config = dict(
    d_model=384,
    qk_norm=False,
    attn_scale=0.177,
    init_std_up=0.0277,
    init_std_down=0.0,
    lr_mult_o=4.0,
    beta1=0.93,
    grad_clip=1.0,
    schedule='wsd',
    train_tokens=381800000,
)
Each number is 200 + 30 x the weight over its row's rms, rounded and kept within 0 to 999. Layers, rows and columns count from 0. The size before them is the row's rms in percent of the matrix's.

# layer 11 MLP down (transposed), 1536x384, rms 0.0559, rows 585-657, columns 336-383
105,236,227,293,201,160,207,231,221,149,164,156,234,173,215,168,236,219,199,220,213,165,210,218,218,191,251,196,176,175,215,187,197,193,248,178,152,222,208,204,203,213,174,177,145,145,213,244,226
092,185,212,213,221,257,207,197,235,184,206,197,164,208,151,199,191,180,196,185,163,171,242,235,168,142,189,207,216,235,218,212,213,223,185,209,231,133,229,219,192,185,205,205,200,230,234,214,189
093,226,196,191,199,218,226,156,237,190,193,196,283,250,172,207,207,171,179,205,163,190,172,190,182,232,216,199,157,191,183,186,150,259,176,228,230,214,227,174,204,239,211,217,246,219,261,216,261
092,159,211,109,160,184,148,199,170,213,176,242,202,223,187,252,206,194,194,151,235,231,246,186,163,243,159,180,241,241,222,228,213,194,256,189,177,173,196,141,195,165,148,209,221,253,268,159,209
088,249,213,204,178,236,128,191,226,161,203,195,235,176,192,167,172,174,177,214,147,175,226,193,204,195,214,195,260,210,237,169,187,200,159,212,210,188,177,252,218,197,212,200,223,150,182,235,150
121,179,209,230,222,167,195,227,161,166,177,198,235,194,207,152,206,184,230,204,211,213,136,178,200,159,123,187,246,163,194,208,241,183,223,181,169,300,191,167,233,232,222,169,236,193,235,209,261
099,162,215,230,172,160,172,245,200,162,200,150,201,274,230,209,176,220,183,227,253,227,249,217,221,245,210,227,224,202,234,209,173,184,229,254,218,180,218,196,172,183,204,203,260,219,199,207,196
093,189,218,204,170,170,210,188,187,187,234,197,206,277,255,162,206,210,154,191,220,209,217,237,200,184,180,196,216,170,165,196,204,154,174,239,137,208,198,192,203,177,181,195,192,200,171,204,164
094,217,160,214,170,216,235,178,201,211,189,160,206,133,178,184,157,177,165,197,192,206,171,194,209,235,238,194,216,164,180,286,158,206,251,260,191,198,228,205,200,162,174,150,246,199,211,182,202
094,202,191,220,200,245,206,194,249,214,179,164,172,219,158,234,184,208,197,200,308,197,210,209,223,170,219,202,216,159,177,157,217,188,181,205,177,221,203,266,199,220,157,212,242,141,203,264,191
099,190,190,230,199,188,203,185,202,185,188,161,190,162,208,177,186,211,221,169,172,228,218,180,167,259,192,237,216,205,178,203,150,239,172,204,211,255,221,192,182,143,209,177,187,195,160,186,212
101,212,155,206,202,205,190,190,147,196,213,192,178,239,224,210,180,211,160,159,195,195,224,162,238,217,163,166,174,201,247,227,234,212,227,178,245,198,188,230,227,230,219,166,172,172,183,238,183
088,156,236,149,249,215,156,162,184,181,185,211,210,206,177,232,235,189,232,179,182,256,245,202,213,186,173,191,187,207,200,225,176,240,229,191,264,236,142,210,177,175,219,240,218,198,140,163,209
111,188,221,196,188,233,199,191,199,167,194,205,147,214,219,232,213,220,248,234,185,253,184,224,177,234,234,244,171,147,234,192,198,194,220,197,173,193,217,220,227,239,179,227,267,205,186,207,261
100,185,253,178,147,200,190,243,148,162,157,147,186,161,251,171,203,195,235,185,176,205,199,214,191,210,168,176,194,186,161,239,218,237,249,203,161,222,216,200,248,212,216,192,185,159,230,217,179
094,250,185,183,235,211,203,186,226,190,175,148,187,258,193,216,243,182,196,214,161,212,179,175,202,153,135,235,177,135,198,242,203,217,214,181,199,211,178,156,225,166,266,202,249,169,167,228,228
098,228,218,246,135,209,182,182,225,223,171,163,172,199,230,196,184,185,213,176,262,214,227,239,195,199,149,248,182,188,175,229,223,241,227,172,194,224,196,217,226,237,173,168,231,189,190,203,221
116,236,202,208,134,225,184,201,180,212,220,224,164,261,192,240,201,180,243,229,188,230,251,179,273,235,201,250,195,216,210,179,164,207,143,140,215,119,191,157,201,242,205,157,181,189,143,223,137
108,196,186,203,235,135,168,232,198,150,185,166,174,227,189,266,209,184,212,168,186,185,163,193,171,213,175,183,223,177,218,193,155,235,228,190,259,190,206,214,156,207,172,285,271,212,191,217,201
114,252,194,150,167,211,250,210,202,222,207,185,215,146,206,222,178,222,225,182,166,189,208,176,198,211,208,183,233,227,188,221,188,190,163,210,130,227,221,206,160,210,214,189,186,213,176,211,213
092,257,214,167,158,232,227,193,220,207,173,190,178,219,179,244,160,224,245,182,189,198,201,214,197,218,189,210,207,238,225,254,216,159,262,246,192,199,161,223,203,193,264,191,224,154,159,176,185
094,255,236,230,211,200,174,221,148,163,170,178,195,224,263,222,194,195,211,216,185,182,245,186,189,201,218,174,196,218,160,110,232,219,196,180,163,178,193,230,214,194,177,213,179,233,208,201,218
090,183,253,155,189,246,227,200,194,138,174,132,218,265,172,226,223,263,168,232,187,201,176,194,153,232,204,205,181,213,224,148,236,181,258,161,186,173,159,152,213,200,175,151,224,213,236,272,235
110,145,211,201,204,208,145,269,236,191,173,237,188,208,187,205,221,147,161,201,208,217,172,191,179,132,163,190,222,189,116,193,226,195,215,218,229,230,198,204,223,215,211,223,266,178,260,198,250
089,191,181,218,213,168,214,172,205,183,218,183,233,223,257,269,238,202,253,184,234,186,212,202,157,255,265,246,240,142,188,160,154,234,234,207,203,184,230,229,185,223,237,171,192,217,221,222,212
094,208,262,202,203,164,152,202,224,175,205,205,205,194,199,153,166,160,253,249,157,226,224,211,205,230,166,162,169,213,233,213,152,250,213,198,226,190,192,213,213,204,201,172,179,223,218,209,229
095,166,195,225,201,178,209,202,140,167,160,198,195,250,194,185,155,159,189,184,224,162,233,166,209,166,255,191,207,174,200,227,203,186,186,158,211,176,228,216,234,232,215,160,168,170,178,218,196
105,201,214,193,226,164,165,230,203,162,166,189,250,221,185,225,162,194,231,225,213,235,206,159,199,238,205,215,261,216,226,171,212,202,200,186,251,209,224,252,184,190,195,214,130,222,214,167,166
116,220,189,236,230,191,222,168,211,269,201,253,253,153,224,209,220,208,250,171,205,217,207,227,137,213,163,205,193,197,189,197,209,182,222,203,205,225,218,187,231,222,244,239,218,233,179,193,208
109,187,174,182,253,187,251,147,195,231,194,162,208,198,181,180,198,182,212,161,157,192,245,187,186,217,195,169,174,213,202,189,159,244,193,185,217,239,196,194,250,197,200,179,199,200,187,201,239
084,220,214,190,156,205,192,239,182,137,160,207,253,178,230,227,180,228,201,204,171,153,182,223,196,259,218,231,227,187,187,225,159,181,169,148,218,211,236,207,225,261,184,200,242,239,179,174,186
097,204,188,166,226,227,196,176,212,182,218,213,188,213,181,260,250,161,196,152,151,222,221,192,254,188,275,221,163,170,182,174,104,245,193,205,221,243,178,183,228,178,162,251,209,220,220,195,157
102,146,191,220,229,194,188,132,249,162,247,246,207,220,193,164,230,202,136,175,246,192,246,167,155,169,216,194,167,233,149,205,131,219,195,218,219,170,170,194,197,221,248,213,214,187,198,197,165
122,188,175,245,215,180,212,182,183,184,152,236,246,192,180,266,200,173,236,241,174,197,206,198,190,171,178,172,155,263,248,219,224,238,221,166,234,176,198,201,201,178,202,188,173,190,231,185,230
097,198,251,212,154,175,218,216,249,239,167,203,239,177,189,225,192,164,167,160,212,225,177,262,198,212,234,199,228,193,233,166,189,236,259,197,235,169,180,224,231,247,196,247,204,233,199,187,246
102,195,230,283,149,169,221,169,197,208,270,214,185,222,194,206,164,213,208,234,195,230,241,189,222,205,226,174,281,158,186,157,204,200,205,167,170,216,159,180,219,181,171,254,253,202,146,199,210
090,252,177,180,195,177,155,191,207,207,210,183,170,212,190,233,170,219,199,228,175,172,148,273,190,173,200,194,185,163,225,204,229,231,211,197,207,195,220,167,211,220,196,205,174,168,232,235,190
085,159,231,155,183,167,202,198,187,182,227,226,295,210,220,115,200,194,185,220,179,189,227,224,206,216,143,172,221,241,154,194,177,176,168,203,210,182,203,217,179,224,218,154,262,172,194,231,211
093,184,167,170,215,163,165,176,202,189,253,254,224,172,235,217,220,185,147,125,174,90,133,213,222,202,184,155,195,161,213,216,189,120,229,209,171,215,155,202,221,198,157,240,185,97,235,182,240
100,177,209,181,174,168,211,127,219,221,182,185,216,194,159,155,210,225,217,210,188,248,227,197,150,131,187,168,176,192,168,133,197,156,211,180,194,226,151,218,194,232,186,173,182,271,189,244,177
101,220,160,146,183,184,231,195,173,167,217,184,192,207,221,183,193,235,222,163,204,213,203,171,222,163,210,132,247,240,193,239,210,191,241,199,180,192,166,207,255,205,191,204,144,159,204,178,180
116,189,201,173,253,224,229,219,245,204,233,207,132,247,226,189,203,159,192,221,154,187,236,222,195,166,160,167,155,229,246,195,189,177,203,154,194,241,168,229,203,235,203,197,237,298,215,207,161
095,226,205,167,199,236,212,206,227,176,177,234,173,145,205,136,183,249,245,165,179,175,222,252,239,223,188,142,229,247,190,179,188,187,229,178,196,193,158,204,213,239,134,140,196,200,152,213,162
109,211,185,228,167,181,196,206,260,171,259,191,190,177,178,204,176,241,196,220,195,192,146,210,174,214,199,221,200,152,174,170,193,221,165,240,225,214,226,219,198,250,205,206,195,172,206,179,150
104,187,156,164,164,172,194,210,223,210,221,215,235,205,214,214,222,206,181,177,185,197,178,184,134,176,197,190,164,236,195,194,194,190,303,205,186,170,182,187,179,175,184,177,187,231,208,179,205
098,204,241,172,232,202,212,117,241,183,175,178,165,169,180,247,197,183,199,232,211,223,225,168,235,199,205,210,202,170,238,207,214,229,228,256,171,161,203,178,207,217,236,238,193,201,228,259,217
090,144,196,225,178,177,245,246,201,234,183,169,184,197,229,265,178,188,207,182,183,192,232,148,156,162,196,254,229,182,195,197,195,253,174,221,248,191,147,209,188,167,211,184,264,146,215,186,190
079,232,190,190,275,203,220,204,201,210,167,254,201,158,170,184,198,232,178,247,179,186,207,200,215,191,155,224,191,240,160,191,195,244,217,167,197,207,183,196,196,244,218,219,199,192,191,231,206
093,174,236,181,184,194,236,178,238,190,200,162,267,206,208,245,232,207,218,258,164,179,185,216,250,200,200,184,179,171,167,202,194,221,214,192,182,225,174,156,201,245,210,226,179,199,174,213,148
109,158,159,231,194,207,227,199,227,191,241,191,174,221,143,158,163,196,208,267,207,269,273,198,215,225,193,218,221,229,225,206,152,139,223,214,235,195,235,163,194,236,142,174,191,275,171,216,173
097,210,195,162,201,161,173,238,209,168,191,228,252,171,210,224,206,233,223,147,192,200,178,190,238,205,220,190,204,243,185,184,246,209,196,193,150,206,225,211,202,203,210,217,216,233,218,219,238
103,209,229,225,196,255,220,107,210,176,216,154,210,189,177,198,158,219,217,145,195,220,216,239,192,215,158,196,245,196,232,146,252,199,188,219,195,216,244,236,130,192,164,169,197,244,208,180,188
100,153,207,198,188,176,160,192,166,232,193,223,224,178,199,210,176,199,188,199,163,208,209,207,175,205,258,187,163,195,213,158,163,184,186,189,205,257,205,219,218,188,198,192,161,243,231,225,235
104,176,166,242,213,214,153,140,191,261,208,199,230,161,169,171,245,165,197,180,170,199,230,222,246,181,210,229,170,208,229,171,221,214,185,229,162,183,182,216,209,237,159,181,160,205,181,171,154
109,198,240,204,197,108,159,200,222,197,200,209,240,178,224,180,168,199,240,203,144,200,191,213,204,208,201,217,248,194,208,208,192,204,197,189,152,228,210,261,128,232,210,210,205,237,200,211,237
102,188,200,220,186,216,169,204,176,273,227,191,189,206,172,220,167,215,222,211,187,234,199,197,151,155,199,199,162,210,218,235,238,165,205,277,144,187,222,201,226,164,188,161,244,196,192,166,188
096,209,147,236,185,227,184,169,158,123,209,217,248,163,251,147,228,200,212,204,202,152,214,229,150,209,212,222,156,181,169,227,218,167,191,206,186,215,211,135,201,187,191,181,246,169,211,210,193
083,219,198,191,187,228,172,197,208,231,145,172,237,237,196,187,194,169,201,170,206,193,223,199,173,212,198,206,175,201,191,150,238,216,155,212,193,214,191,201,194,190,187,118,208,237,174,168,226
104,209,218,156,148,294,230,177,171,205,222,176,202,232,192,226,139,216,218,223,160,206,184,274,214,184,154,211,238,220,203,215,247,183,216,176,168,218,180,173,175,194,208,168,229,126,193,159,233
090,171,228,229,210,161,217,167,217,170,193,241,189,216,218,200,181,212,170,264,238,206,167,277,197,217,223,205,147,168,167,171,209,186,207,185,243,221,205,176,195,196,191,232,254,149,171,254,179
093,198,165,181,249,166,212,198,234,167,251,217,210,229,167,171,196,211,174,212,191,216,245,174,233,153,201,177,190,195,216,191,162,197,200,235,234,143,204,171,243,176,163,188,193,155,210,172,180
109,197,241,239,218,196,264,186,190,180,208,219,222,196,181,186,206,188,187,243,197,206,203,221,213,186,208,205,217,221,133,228,213,175,204,193,266,196,152,216,161,223,175,179,197,183,218,200,209
091,191,212,236,187,219,228,191,200,216,278,217,195,215,211,223,231,180,203,177,163,224,185,225,217,230,197,189,166,214,199,188,220,195,216,173,201,262,196,207,219,239,137,196,243,193,159,173,194
089,175,220,125,225,203,214,232,202,206,231,244,175,187,173,179,209,215,179,261,206,232,175,195,190,197,212,216,240,230,165,198,199,222,150,189,168,195,197,236,208,171,190,191,201,213,180,196,180
118,223,199,177,175,188,212,162,223,160,239,181,203,185,170,199,179,177,207,186,246,212,236,206,154,241,204,251,149,183,215,210,227,211,239,206,164,262,228,159,235,219,212,264,216,212,238,252,209
102,195,169,213,144,215,178,223,187,203,201,191,210,256,223,234,224,193,253,250,167,207,214,168,217,205,138,179,183,219,263,231,185,203,238,245,209,213,174,206,208,195,210,154,169,224,176,188,176
093,230,215,150,237,174,219,213,172,212,197,182,220,197,233,230,195,177,182,131,151,203,164,243,189,227,212,205,217,228,237,199,192,226,203,185,224,191,220,196,228,201,254,221,242,218,194,198,241
087,230,201,221,177,185,216,198,237,232,218,222,182,200,207,184,201,255,145,213,244,213,210,163,181,228,225,191,226,225,182,185,137,210,218,167,160,237,182,155,206,182,198,246,230,197,228,220,213
083,191,190,186,184,228,249,223,275,231,176,232,208,225,196,216,165,236,241,213,189,246,184,198,207,217,208,195,215,183,198,247,194,198,247,186,149,227,250,203,230,250,216,215,221,154,206,247,249
084,261,161,218,217,192,209,215,235,192,224,196,134,185,228,271,227,204,192,215,180,201,227,220,176,175,174,192,135,212,155,165,146,163,215,152,160,161,197,217,201,244,224,217,128,209,190,233,191
089,212,212,204,229,247,193,160,171,183,246,218,183,212,195,203,196,163,138,235,171,225,187,223,156,236,215,185,177,203,216,239,154,228,218,228,137,232,214,207,257,199,169,168,229,136,227,203,165
111,208,222,171,186,173,212,178,192,174,230,195,168,180,206,202,230,250,197,242,125,225,193,220,116,139,231,212,173,238,169,252,208,210,180,226,190,217,215,176,194,187,275,168,191,219,216,209,186
097,187,201,209,180,169,251,214,162,174,173,229,158,189,173,213,190,222,238,152,208,215,178,222,148,159,202,248,178,210,171,200,225,195,170,191,155,238,232,226,237,220,255,182,216,203,208,211,170
# layer 11 MLP up, 1536x384, rms 0.0599, rows 586-657, columns 336-383
083,213,219,219,226,211,184,202,169,226,189,199,180,224,226,159,223,204,190,223,217,219,186,192,137,202,203,184,250,218,162,181,198,183,211,180,183,205,210,192,174,212,213,225,168,149,198,213,205
108,219,168,235,222,184,187,208,188,186,223,219,152,229,189,190,137,229,203,222,163,176,232,200,219,186,184,199,243,184,233,207,285,199,198,271,223,157,201,213,245,245,199,175,228,207,164,200,226
102,145,223,185,235,231,207,191,210,227,246,225,207,215,202,166,173,233,193,195,195,203,200,209,212,238,171,198,216,185,231,198,198,191,223,229,261,221,230,218,149,165,170,197,205,207,207,188,203
100,216,187,204,157,222,187,180,197,172,129,187,226,257,176,215,177,205,212,201,207,208,177,175,227,168,164,234,259,194,206,151,238,140,209,201,226,182,165,224,209,235,175,207,243,167,169,234,178
100,178,208,249,186,183,216,220,203,236,212,223,204,177,185,208,207,151,211,156,207,199,200,177,216,220,235,194,228,243,247,201,210,233,168,146,207,188,176,221,215,195,196,236,230,211,218,202,156
098,159,196,147,197,189,208,191,247,173,185,185,221,235,204,162,157,242,177,235,151,204,223,247,191,212,271,248,176,230,175,164,210,258,160,199,154,173,151,189,234,200,200,183,195,178,240,194,145
093,187,177,217,158,197,164,198,231,191,186,191,218,242,171,260,187,175,208,200,179,199,133,215,194,177,156,200,209,222,147,257,251,239,270,223,225,184,151,186,211,178,225,250,180,186,161,189,244
097,173,167,161,217,175,258,190,206,193,233,177,176,202,227,206,206,195,163,220,172,178,185,157,171,215,232,218,222,221,221,181,260,181,155,173,187,191,209,226,204,268,172,256,191,250,203,181,259
102,232,258,212,214,201,185,243,214,186,225,214,176,205,206,189,217,138,183,208,204,168,189,207,203,207,147,226,260,127,144,180,247,242,204,253,237,145,245,238,200,243,178,200,218,147,223,195,242
102,211,176,223,185,161,198,260,219,231,190,213,213,199,195,183,146,224,176,191,213,243,180,184,211,215,158,183,188,214,211,290,181,223,160,238,233,253,225,198,167,214,189,239,158,122,205,181,150
094,206,185,222,229,163,261,191,227,217,172,226,227,182,230,244,158,158,214,182,222,190,205,199,226,177,172,184,264,240,156,220,247,222,254,219,174,194,162,210,152,250,171,171,191,233,227,184,177
095,189,215,210,238,193,205,151,214,166,199,257,191,269,218,219,213,189,229,176,188,229,181,192,201,205,192,170,181,217,211,187,155,136,232,201,203,227,253,197,207,183,169,198,187,190,193,215,252
091,193,240,199,161,207,195,180,149,247,234,204,239,270,210,163,203,165,181,203,197,241,162,215,153,226,173,158,177,141,203,197,242,195,164,184,198,209,226,158,158,219,194,212,188,238,227,206,204
106,264,196,147,206,216,226,197,216,245,188,204,224,180,185,183,184,183,174,216,189,119,197,209,246,205,178,221,220,152,212,207,186,177,225,155,174,157,166,227,193,217,198,186,240,192,211,183,205
105,256,193,182,241,176,198,195,136,248,193,199,215,204,193,176,175,212,190,269,187,203,241,203,199,155,233,210,255,179,149,153,186,180,193,163,175,195,174,205,270,180,251,127,180,198,193,173,165
091,141,205,173,156,170,224,220,195,204,231,171,239,199,207,183,253,212,165,238,177,210,140,162,146,187,229,152,197,157,200,221,163,255,244,198,186,242,264,169,227,170,191,195,173,209,230,169,241
098,220,175,179,180,196,193,159,195,243,216,209,200,198,145,205,148,199,125,188,252,171,279,209,178,220,191,235,261,225,184,171,203,226,163,163,197,135,165,217,156,217,181,198,180,153,262,218,188
105,210,246,206,191,217,215,220,227,188,152,211,145,196,194,173,192,194,160,209,166,194,263,169,164,219,230,183,243,202,209,187,218,228,239,200,220,176,215,212,189,165,226,233,168,206,185,225,205
089,207,161,219,251,164,265,174,216,197,220,189,181,146,212,218,138,171,202,279,169,187,220,196,225,233,208,209,191,197,161,206,189,180,177,204,201,193,187,205,184,173,215,198,236,220,241,232,202
092,197,197,168,200,215,197,203,173,212,193,181,210,214,229,226,222,219,177,179,202,186,204,169,229,193,172,221,182,183,231,118,221,192,179,251,240,196,215,159,173,154,169,188,242,202,170,186,237
099,174,165,180,197,192,196,141,207,236,202,205,205,244,200,214,168,223,219,208,217,187,192,232,241,187,191,208,271,206,225,161,231,216,209,205,203,205,215,141,214,205,155,219,228,204,229,206,179
098,183,225,198,158,224,190,241,197,203,212,158,213,263,159,166,208,165,219,209,168,230,215,220,212,177,169,199,190,143,180,229,210,193,160,181,174,246,200,188,175,248,217,218,223,171,146,143,223
099,241,134,178,147,209,193,207,257,193,152,197,219,196,220,226,245,174,163,207,212,229,157,264,211,243,175,218,185,165,172,239,243,247,178,207,172,198,196,182,182,174,178,238,226,155,180,226,235
101,236,186,102,223,225,212,187,187,250,176,207,206,190,282,206,199,211,177,235,124,254,254,167,175,186,190,184,188,193,183,210,217,191,205,210,230,245,193,239,256,204,179,206,179,193,162,202,219
099,202,142,189,231,175,168,224,231,192,211,157,162,183,239,223,227,167,220,194,250,236,247,215,221,221,175,227,183,83,217,216,175,193,163,217,205,233,291,189,205,169,189,235,243,200,178,211,217
106,262,181,200,163,202,211,238,206,196,181,272,195,269,204,184,184,212,176,209,190,173,243,211,200,144,145,199,190,232,165,223,194,213,291,185,172,171,180,208,234,194,164,154,187,192,152,206,206
100,143,272,221,140,190,185,173,171,170,222,208,203,248,198,192,211,200,164,214,198,199,175,193,229,206,192,214,238,168,175,250,172,223,192,240,223,245,181,228,183,196,228,181,152,141,234,176,228
111,224,177,204,178,219,229,226,203,233,146,222,198,210,224,170,172,241,184,198,202,189,234,260,216,243,178,199,170,185,188,172,200,186,152,202,193,214,172,216,186,217,186,194,210,221,229,231,171
096,174,219,236,214,208,197,193,257,181,228,218,159,176,151,167,187,226,179,243,244,281,175,239,161,172,183,166,168,216,193,239,225,187,174,178,200,271,231,221,129,236,246,230,157,226,218,198,184
107,194,191,223,202,204,253,200,223,208,150,192,222,201,232,205,223,225,175,170,164,199,232,231,198,205,218,219,214,246,188,201,238,212,185,173,225,202,201,171,196,224,187,207,217,236,165,247,224
096,221,207,206,156,140,259,196,219,189,223,222,157,195,150,187,204,229,194,231,168,195,187,196,172,174,239,169,271,195,242,198,189,159,236,203,209,178,292,230,201,216,204,213,187,188,207,188,218
094,205,224,197,251,226,174,144,206,211,151,148,201,236,209,165,161,173,214,249,211,210,218,196,179,214,240,254,171,246,147,168,172,232,209,225,206,197,206,240,198,221,180,192,216,200,168,174,185
106,187,137,215,180,203,192,258,186,193,265,196,202,180,197,230,190,250,201,212,225,187,211,227,208,120,184,225,174,170,248,197,176,242,183,200,272,189,211,230,125,193,166,205,195,223,217,206,276
095,178,154,200,259,187,142,189,225,202,204,256,219,207,193,202,184,171,173,185,200,164,207,198,215,177,204,214,220,176,195,196,214,223,213,152,231,212,223,130,251,190,199,210,212,222,140,208,191
092,163,245,223,198,184,216,155,181,186,222,220,249,225,162,208,187,176,152,204,153,188,161,197,175,175,225,144,186,208,220,188,224,267,191,246,181,252,246,258,198,215,236,140,132,172,167,164,223
098,189,234,194,193,160,228,174,206,222,152,253,202,169,190,190,183,268,189,155,189,210,186,224,151,214,171,243,196,203,172,186,220,206,226,195,153,218,187,197,168,153,216,196,163,171,228,154,239
099,227,194,211,123,207,171,198,193,169,202,172,152,198,223,206,201,149,186,179,224,228,235,187,223,181,190,169,166,192,142,176,181,183,196,198,209,248,211,228,117,215,199,199,203,153,207,209,197
103,172,259,210,205,195,235,183,185,255,223,221,186,222,238,181,177,192,175,156,171,210,195,231,218,200,191,185,184,187,208,201,204,173,196,221,182,224,168,220,185,223,160,154,193,179,245,145,214
102,173,239,257,245,185,137,231,164,203,218,146,211,188,190,228,222,176,168,163,202,211,221,233,182,200,189,208,164,230,168,219,209,205,215,257,228,163,223,233,194,195,193,218,174,173,210,218,201
098,231,173,226,205,202,173,166,205,211,207,233,193,189,221,174,189,233,139,181,193,222,221,163,175,235,124,221,185,153,180,173,195,218,214,179,186,258,214,201,185,212,211,227,239,218,210,180,211
100,167,172,190,159,230,268,233,223,184,183,191,184,206,207,205,209,196,213,193,183,169,227,193,184,193,180,240,206,200,197,190,187,224,255,175,241,188,116,209,228,199,191,250,218,171,216,194,180
102,176,161,148,226,163,237,181,223,222,170,225,205,160,224,170,197,190,198,181,228,211,168,211,197,173,211,209,210,216,201,184,262,209,178,201,188,172,152,206,191,202,217,188,182,154,179,186,222
101,215,222,224,193,254,201,208,203,181,197,168,220,212,185,215,161,177,233,218,208,203,201,205,210,155,176,239,206,164,194,207,220,191,211,200,238,226,177,227,175,158,213,230,216,203,206,190,180
104,190,208,193,189,215,225,218,190,200,184,172,254,198,192,152,197,200,181,182,182,184,222,241,201,221,205,157,185,238,147,170,191,232,188,181,170,246,174,229,224,215,187,174,201,184,176,207,172
103,238,198,169,241,206,142,206,185,201,218,195,206,215,212,172,226,239,240,221,211,223,193,165,218,213,155,198,213,225,205,166,175,209,150,235,243,205,243,147,212,193,281,154,195,163,267,237,209
099,215,210,213,189,214,228,155,197,156,189,216,176,239,171,204,191,223,207,212,179,280,155,225,247,215,188,222,189,197,196,161,174,192,133,215,173,244,183,200,235,162,190,163,196,210,203,197,207
084,173,192,221,203,218,196,238,159,287,208,197,223,196,231,191,226,219,239,174,184,202,174,192,184,186,214,203,175,201,215,225,145,180,202,211,193,209,202,182,218,221,182,234,212,205,164,215,234
083,203,191,136,203,182,197,199,208,164,189,181,193,168,235,218,199,226,238,193,199,182,174,254,269,234,217,231,263,155,231,232,232,139,198,190,220,199,183,233,237,156,238,187,193,206,200,217,248
100,239,252,189,180,192,172,212,125,197,179,203,223,244,196,177,248,191,181,198,196,217,208,243,238,181,253,149,244,204,237,213,225,231,143,180,230,199,214,242,183,192,181,193,201,195,183,178,166
108,199,223,178,201,161,237,253,161,190,200,207,179,227,220,192,137,252,165,147,226,245,216,207,203,216,143,207,215,242,221,228,224,182,188,149,192,180,182,168,184,168,147,188,190,225,190,231,223
096,172,182,201,211,178,193,204,196,143,213,206,138,201,243,202,186,231,211,219,206,196,190,164,177,231,188,236,213,242,190,191,190,223,182,186,224,292,192,172,231,182,186,218,137,193,170,225,237
102,167,203,232,205,258,224,203,172,188,127,102,241,247,236,185,224,195,238,156,149,244,183,179,183,174,206,142,258,286,158,211,164,190,217,211,193,232,129,242,212,203,212,208,195,178,231,209,232
093,222,145,161,234,221,248,229,224,172,240,149,243,190,248,258,186,139,221,230,226,175,225,254,161,222,221,174,204,180,206,162,194,189,176,221,205,191,224,213,229,217,274,198,217,176,210,210,172
103,133,241,182,188,197,217,217,187,225,163,232,214,185,206,184,161,208,231,205,175,231,215,196,178,221,213,160,161,198,157,173,227,221,207,231,217,249,185,183,242,200,118,210,170,140,181,261,222
106,222,148,199,201,190,182,207,174,173,195,194,191,200,296,220,201,184,207,128,248,185,207,221,108,160,168,125,232,212,210,214,211,196,211,157,178,173,220,260,220,219,194,186,209,131,214,235,183
106,180,229,178,171,233,210,184,211,161,198,203,234,185,204,150,204,188,164,165,183,167,205,202,164,182,195,224,240,192,203,208,206,186,185,159,184,232,234,230,136,261,201,216,233,158,251,196,146
092,210,156,160,166,161,219,203,193,223,241,193,257,180,199,257,191,240,170,220,165,223,158,177,179,203,215,154,216,163,180,231,213,103,190,214,233,204,201,186,238,260,170,257,157,184,265,220,152
101,186,165,217,242,247,247,195,213,202,241,228,209,242,202,188,198,233,203,235,213,186,133,217,199,189,220,191,188,214,246,204,192,196,213,216,205,222,156,193,184,184,192,258,208,231,276,234,228
106,187,186,158,202,210,183,195,197,201,223,208,234,226,244,162,214,205,218,215,220,193,212,175,249,200,166,220,199,170,216,180,192,238,193,169,258,160,211,193,230,208,232,167,258,191,141,248,233
103,142,185,192,196,201,216,228,219,232,205,241,203,227,186,182,198,250,239,217,193,200,225,218,219,203,229,200,204,216,190,193,247,151,212,207,205,199,228,180,211,175,162,184,197,154,169,199,203
095,208,244,181,222,184,198,147,165,230,169,218,165,196,212,183,191,209,111,174,165,151,252,186,192,174,141,146,255,210,246,184,167,186,190,171,165,219,250,206,213,222,191,205,220,212,185,251,217
099,222,214,178,148,191,259,222,221,165,223,190,170,183,194,149,202,176,153,189,248,201,186,220,184,217,271,220,210,157,120,248,165,185,204,230,151,181,215,235,172,114,220,159,241,245,244,249,180
094,254,172,178,201,170,229,199,197,230,210,197,202,257,208,173,210,178,265,176,221,204,192,179,224,115,185,171,227,218,180,145,223,153,185,194,193,171,278,230,160,240,157,153,202,178,178,144,165
100,222,161,173,226,225,254,180,168,211,183,158,194,207,230,254,193,215,162,209,203,225,188,184,253,171,164,144,222,167,201,168,193,209,161,195,164,189,207,214,211,212,232,252,246,155,203,157,228
105,203,173,225,194,202,144,226,193,165,202,196,216,215,210,184,259,179,179,226,185,205,225,183,242,145,260,216,192,237,265,243,190,180,221,192,218,201,191,139,251,239,186,166,198,145,205,227,136
093,230,221,164,159,212,203,165,202,211,162,125,181,226,168,185,167,213,174,191,166,188,202,206,187,220,187,262,250,196,219,140,179,227,182,165,193,209,177,248,232,163,205,138,207,203,208,187,207
099,187,213,219,199,188,206,191,178,202,185,169,208,214,192,211,273,124,145,281,187,194,201,173,212,197,164,186,242,207,202,194,194,222,172,210,219,175,243,196,228,210,119,243,199,200,215,170,173
093,170,168,215,189,210,227,167,153,235,216,171,226,187,224,188,210,194,223,132,169,177,175,210,210,204,236,207,229,182,209,203,195,253,193,203,241,165,235,209,171,204,220,217,197,198,238,226,199
097,264,204,182,204,172,138,230,226,240,188,219,212,268,193,154,171,200,215,184,229,178,240,189,168,257,178,186,174,166,176,232,242,173,196,229,218,203,218,164,196,208,202,127,217,200,227,242,158
101,213,213,207,181,180,210,210,198,177,186,182,236,212,133,214,192,180,186,220,182,174,215,240,241,207,235,178,214,204,250,194,258,210,232,251,229,197,174,204,192,193,166,257,230,194,197,202,188
102,205,190,177,181,212,152,170,180,189,147,207,216,170,252,225,119,151,205,140,186,201,222,189,197,210,235,224,223,245,196,253,186,201,194,140,237,218,208,188,234,200,184,203,230,185,216,212,197
101,178,179,141,216,189,253,160,205,212,168,221,216,224,210,174,189,233,158,187,200,183,167,199,187,187,257,161,213,191,178,215,208,231,165,184,194,263,193,200,260,225,213,270,212,209,206,180,189